Each number is 500 + 25 x the weight over its row's rms, rounded and kept within 0 to 999. Layers, rows and columns count from 0. Numbers have three digits each. The size before them is the row's rms in percent of the matrix's.

# up: layer 6 MLP up, 3072x768, rms 0.0448, rows 308-339, columns 576-671
# down: layer 6 MLP down (transposed), 3072x768, rms 0.0412, rows 308-339, columns 576-671
up308 100:520474455536476470511455474502500492459519475481494546454469497488489527527513511562513532519529480527514488510514528497500525449514466502564564503524577497477525500526472486490491502519491514476518456466511499479524500501499518478477474509517497510496548520485542518478469492517493497501
down308 100:502484523495511500504488485473513497493500474493515434510470516458468510501504511485491506504474553497512486456499490509481522535523514457487538534560477515474553473513497506468463471503477433536500516533490510473508483462466468511516512462461554510524473514477512481523494416480508515474
up309 091:491487497490479477486526463462514447456529480521471525498481479517482525454518513514536516507518517506488472456565484517480493502501506489526499467482479468483476524488503515497460467475442544541499470503499480536486526494537523492500460523468477496457517440539514493521477498498511532479
down309 093:510502493485490512522534482457538470484466522473520500496517554521488507551481500501484471526538489530517472550505510541499522497510558542492476488511496546516520472497495513518508507506508507494466458536476477557511537525542419486520505530521509486471492479517442521466495491504511507484
up310 097:470519505505456518487498493474479507484547456513476474490460463514499497486494505529442488513510493543514511472484473450486504497509544461507525486488494489517470520505518549477505465486507528487567450516537484492516518499472532492447481512486472508455535517565521490438560509489472542532
down310 099:497514520502472521505464503517477474510494469479511553491492488538485486507529528507488521478520519541547493492473524521497502523515502535513477479494516515517461468526462483481512486535482501497494554489487534481484547481495497503466484469492503510545498521498500533560549515501520495487
up311 104:476521513507467512503494505506508465500538502500512513485492490471528538481494502510507489480515498491549514501517488517551538478468517444493500497501485509496514481504517486528511464502510533539583468484470507510492522483502526561521464502501442492479512522499522515468504524533515461504
down311 102:521476476487523468487506513482498529510515499463471507479503442441498500491486475499525530511474439481551513483496490495509438508500481505497494502500499503460508497499541509484521515503498481510489529486487475497524536476533532487510529528467515506485509523492493506498513540478474480472
up312 109:572496549461467482498503467485506484454480493460477464513492513489492553506529495551511556494537487503532470523485526496483506456485493466513495503518526503481495553480540484462500449477458531523500504472483507503485516520471513519487464551483467525522502535484560490543530507517500536529
down312 106:526489486511506544545489527436514459531488404510529515496508518517536492525499482465451492482482475473465481516447519483508480502538512479488534499511499473504501513504560489506488495473475501489528509471538566485466488442485491550510494508505442483529523565482521480464510472520561504507
up313 099:494493499503507504514520514464488495496481456514500515477492509543553474518465526494539559486469533552530542474521516471449478476531504536479485497462510461478510479518459429503520505503495501514521521498454520493470479510549518508539505500539509493505516502516493506508515557505525493496
down313 098:482509494529491515548526468489479510471502529495477532465482522500517547506483534505464520506519513469495511500482512516551479495508503505514508507462470495484467532517480469474541481479474536510543499489495507502466489504492508457501514488448472493509508484517495517501523481516504508473
up314 101:489523499460435457491503495457474511503507513549480548515485519510480509487544474532530526525527519529475511524524511515486486478527495485516481507500470482503553528494461426550525518530529493533551484534512524478460492486488481503563505502528497518514499496490504517489481526493495443488
down314 101:481473502501515504532485501554459517553517491497512468520502502505461456459478495494497510469463469454530558488484511507538448476480464464512445528524507494483535466537524500515491539541494488506510494504491489503544504525538539505521516491525529511479512501530506460518473481478425513463
up315 091:482559541477488501466478477467475461489511510527464513504513505481523509489468494503491541519488515528476511488511510515515443475502481479480531574470493472491523509477493511471496486508504475513489525519467451524529549493515475528498433509501529495473481538461508482527471501527509475467
down315 093:559495526494522526496542452485426542488512504518527486442501506535537493527508520505480537527504515512488506482500498524528532509443484537489474477522505517519527437484520495437504482525519513450487533541507517525507502533504442521525511508499505495514540486483484543458499486471495504507
up316 097:504505469498476517485508501525503537424481506521487523522503499549506486515515539519536501534492529490492524487459509479538480502534538510514519497498518454482484489461506484485534498476481512472532513525439488493524500473492541539508476482503517490513508537487521470499533488478519530510
down316 099:520482517480480457485568515494496476517467545510494531515474506519451522480503501464502491493495490509489489553490465444485508503480538488485501488489473495511514507502514467497483524509470515473526480508503534453486496502478517524518516488461466529489524494523510565477488506541486452477
up317 103:509522527484488522515469541513517505478507475525518469544496502510491526502506536508516526512480512543533503442541502526530520448480481494470489540456515459502529516494483502519549503503532502501547521508456528536550528515491491520516486490504492481477520544470506516489480503497483496471
down317 100:487477473501539480525499536506478503441486500493506501536507525483500545488557525517509470495493492478482527501521479448527486484524484485485476509496468483468452475570537548504469474499466531482524518556465467482506531463540509499499543537480523510513500483520466484519497499514475488502
up318 104:522504491503480507472535456528508469487495527497520489493457512488512473520491493510474505485507510477491473506496491495498478471486498463489505478515498493520544509513475508479509444459511472517499504525498501525469477495485525514472510500508499516484496521503506506551522526516528482542
down318 104:487536487540495469521474514516494530530482529500520488530490488467466543491481513513569512528470497552497521514493495489532470455497505493536491508518452493477521434455505492505530524517527510448485520491505513511478526515562471505482516487505517511513486511457481559462470499513479479514
up319 107:498552498513525512484531489516481481493513495492506496496505486509532512469541509499505523493500525456498493465476516494492515485479517527519483482473472502505524465511494503494531487511480479479510504510466493505478447541548494516484498526490467472517514475521501475459517464470524529570
down319 103:510513525454538458542498517500479503534498531517498515506507496514489460514494497505583510528502510473481553485509486499471506492505484506515496547493456534468459487501502517499477470513482517469514529552469451473488523516533501496500532553514474471499510474517466491512486497520473534457
up320 085:462477464546473505552485529509482499487500462470539490480498454496544534543501511540491506430491529509493501509504529440523491501509510449502521559460519518478507493497497507552539503471532468508495539485524494495536504497477527512511507500473512476469460432526501522492517499501489497492
down320 089:502516500466524485481499442497500501487523565537443526489491509523465506484462484503488511567504480500515532497475503527471517504498458539473499443521500498498507491536517501453495479554488484490497438485479526500466506526525508526472500448492468532523522517508484516536494493510491495498
up321 100:488534517500470526543442487501526440506506479526499498480505492497462523507500530589526488497502510523507533521491458490503442473545470500495528506538470510516493513481531530487498506449503491549521503503520489486528558453510498488472406494480481536503495482523487512500472565496490459511
down321 102:511517507510503497522476525532508466501469472468481491485516534537514502500493434494488510531519507489500498508535494451513504481509493523490477527501509527467525479500518527518494509510514457454525528497527552501468512482503526493513509462485559504489505483507463511496549549504476488501
up322 090:508521476507475480539550536535456529472492490543514488531481503539500497505485522510513532514521494442472551493487479564529456505494527510495495465506547492528522526512511510453505507509502514482506442513491474492447470474495535507461496465499492446497529502499545488499529521523498516545
down322 092:535522475530494482473500531520506508488510531494502504524515542485513487514530497527545473442481565559461457528445488471461461491536497523486512485501521558528462489483493485481491523460470462503494500483514529510536503500532501515525446531488469511506511542503497480495498527509490525516
up323 105:483511464515492460540460497493499516498518497512510502517507494504495475535494472537514509502498484517482485472487502509509489457504485499523540512441467506515478506466530449467490474504466471525501556477513509500531571464503501550502462525492440490514513484508529474463529473541508470515
down323 105:482497531524491532484512476494476497529489479502494511468487487534477513519460480523492497500495480498451497488505570471464449494477513531505507513514497470485475477525489521487529482490534515515505492485507500470464523490494481506525483443493491493531495511528510456497516506491461477474
up324 098:462480548485510513486469525499509516483510483478477501525510470500512526462502477523493515521511482486482471497465474496509456453496537511490424516493516511470531521467516529513524500478513461520504453498493515493515507531511543475517497521462532506510541506512525484515529475496477495493
down324 100:483485499496479500487520496492484455499448525510477484510503490486461510483527508497525550492525475466475533482526512494470517533515502497455510459514456509500525504499469523522469536519524509475521478522487509501495498518500479483477523484530456488506518513512503499487446498508497568497
up325 104:492491467462506487486478552462497452487519460478522504520498519483493502488538488499497487478520492501544488472521521548514466547512505501505487496448554519545504485505500494500499514518490482516508514484470503528501522481499493574509495437472498484483486487477518519505505487498499488510
down325 102:519507498455499469483506520481528529503505477467468510499513479487475460468453506524492555503523482515488525534481513490454514462485482450463514486497473531504492536503510486489476466512475540478485490517519511463454518479537456530536503525526518480514508447488497538506497498511545570483
up326 096:471469482510512461508515527527490496448450469494507522515473537522505551497492486491511500531501520467523498541523501507513465550490502509509484470504508470503523504521506511511521489505506510495498488491505533496509484491469499536494501480508441495536498505480519494506544512519514554534
down326 098:492500479496459484501496524521475543471509522532498480490554486489593493474489503511536536471480509521486482519511501474475486449500536489532430498506463488511501513469515491453468480490520484517507505523466506502512492550487514500487493490508513500477463479462529507534496517492492521529
up327 090:497522526502476481508462516470477497503524477501490451517523491476488517509541552502547524541514504539501484526474506512492516519488514500539519531496493523498461524506487533551523460498491533535526486491507464521519528479483519519477507533510505462509481503494486470512555520512544537504
down327 092:480483451493542512476481476537494481504458510528497474474490533515499503499496473456532523525462520519469485530502487541483482492499474505505472481482486491492530523508530481476495511541523518508476490485513514477490525489503469503514600468495486494567446500538498509514523530481503511460
up328 097:555555512458496489524500467504546481516473482488471542469493485463506504479502504544484528435487536480514500518509474482501475513560525491501492512465544512478501503542517486509472487473516464551537477486510555515461487455494503505480499528500482476464515507510506517493538510509514508520
down328 098:554544519489504489512476488451485501456543488497539509532470489555439490489489521467500496496511474519524515496542485475507498479537489544506507505451520475467472506454549485535501490491481508498545502484501531504494537519455522507492543469504512529524474535573528503492480490512477491487
up329 100:498460555440505524503511525509492522497507470516529480512504512499499491524515475512548523492462477492543555476473513492522523483501491492504496485520487473473508521512502456475504461468495538515534530516511546514526496480488465465471468498522495533511499550480498527507466511510531514490
down329 103:497504492534490442519472489520513488522535506475488502512474468496496520510490463522524517496510511507576482523565501472485490482516473495505538520470495507483527567494542464505502508486536492502516477519510471482489484519527491450497498471466504489495496504521470554475497516474536502496
up330 109:500471503497510459505454535523539504494473479485533541574473443500516510509502530515513538493485548509503528492533506526538495482492482466525499486534453482488511487509537521492511489469504449560524528482533520536511526472511519476460498480441476455522524544520531465481588486521485518536
down330 106:489491527547514510512480517467462477541488526514482501483479508512517442514499457480470483493481526497505515544479522491488493481546513523535511498512552497476483504485523494511544492518522517512509498508464502484491487490508464491476476509533534443514540500449502505490503479478479499525
up331 103:500501503506504482551499514520500518555473447587501525477445513494533486492546477502518513496535510473507504509491475494482517488509497515515524523457503517475571533498501477517493458499468516486558525492491525508470477484491511483490489465493487513508500493477496476514530447479512484539
down331 101:469509465485528520506456511481545520529513505522509480462465516478507454466450475504506458518506485491544527490486492519520516524512525507469485505467495499526532542490481463475519483493531474516519520486527473464499464547491481540479513513466496497495483464476443477513467456506541469503
up332 094:507488520474516468521502497482435535458524447505485516502456491456492489493548521516484473534473508520505526522524530494480517521481521498505529495513483470470483531479503512507479501475490529487500473513501496487543504473513482525557486516544450516523479539514506517481501526494479504506
down332 097:499524457499463532503481449473506521545498505458482483529490491536496522508521486510515516504504542528480551491485485480473535509465489486485456491466503532512505537496506503465552470507487500550527483491476493516468509500511502505498504477494473442487509469508565449473462509459478458533
up333 099:477514573474466504480489511529495510479456482553490495495551524474482531478516514524461509511529495501502532501508502509495467468481512504473537527496489514452507503483547528455507494493520488512518536467471526515512513519490473493489403506520485541500487493526497530445497531485491514517
down333 100:475479488522498513528489500434519470479546506520526492492488502466532487565522536503434453495528528502481493502512491504483517501499470483504494503520500503533469478501491493504465474484503463521492489527499512515464527515510457505490462475500505511491497512523525515499475477530482470506
up334 109:505547491526520487532475465512509504524489486509476483497435490505526498519514467534487553508506486511455483494474495477534502502532485495522508538517487439484515529523551529471498502507534512488533489437467522518535509477483474491525452519526447501473495510538506483492506499486509519474
down334 107:455485504521491470485511519511509508480488517508456515478504493488491521471460527509511487456469531494476558480513473520507512498481564469513481521492508482506472474536459518465498511512527473482543538461522509474517485490510514545493496481527476506510535471508549505501482441508522509446
up335 113:507494493528525507529516488461511492533471515483506509512435477494525526493509476504445510496507508490523517459510518523491510480504512534511473478532535463519523509541535525519519461505468511513561522508487494488470517530485508515463492476484489461521524519514503525481484457495489553466
down335 109:513484545552476488495471476511502498533492498486467526470528470486541499514532519499494443496526514508484504484488519561505508481510504482530544480516470518488494509483481477526507526539512444504507478549516490547481470495490510477492478512506519536473526477512479508489481489488512473492
up336 105:540527494500508511521515508496542545484497490474487474510509502524530493517496523508483556458487528486518534495495547524511506498536509502554457505505562501503488492492472512497505509500508516509487502500531489486487535540446531476526516453469484485509494476468518457468541497517495512533
down336 103:497511497548517489471477499497494540486495454505485517490521548491557494482469536504472495478498494473500490519511507495452527512502492495551524519529490538479526488487517493490547485504482542487511434498472486514516504499532561458486497482487506491507522525497486449499482484507516500506
up337 102:525501497498492520528495493480534480523553443464532484497479509461481492513494512529499488459486500520500504502499483523494544508518526504518503513526496512542488494505491496515547506438527511504507490478501460565524482508515504481490511527463493506495512482486511483484458532495435529537
down337 105:500459528502488512506508522500524527515505475510487515471493517483513454518475522471474568453477541502533503548499535489520528515512487507503487543510464508520525530463517477493510510511509481475504516511463511510470499521524522530526503481484540523489499497468515548493480459478516494518
up338 099:547509545486499510477511480488468530497502499510567500556509549513482482518481520513551501467553448479480484475468545535499462476483529474465471538465491539486477465491518473502491496539549473523526514488499517511503529549480520537495494508461477522526516519524536442485491498490534497502
down338 098:497463545485494488513486490483445486521519520503480517514510537515497515531527500510503480486527478475504509522510520495487469457482494501530455534508518511495518481529516466486530503469490504542500497511503486514492477478482485497497507524529502548536496555499506489510455512496481512471
up339 096:530502509501489502481507482526492458447493492554460515478482491525488498488509505535541477488513473503491497466525474553568511514520544504485524464527516510506497467483532459503498487460482492534507499519526541484550484486490480509529479484511497543457494539480510473489467533474497545474
down339 097:508516448493438496539507503536488528521521481507507509488512509455509461498546527525497535514523436525457541529492519467492480542506495492479489510523473511440495535516487513472503492480479479527483512514428473511493453469520515498522485468513481518513478475489447443484486492503490502446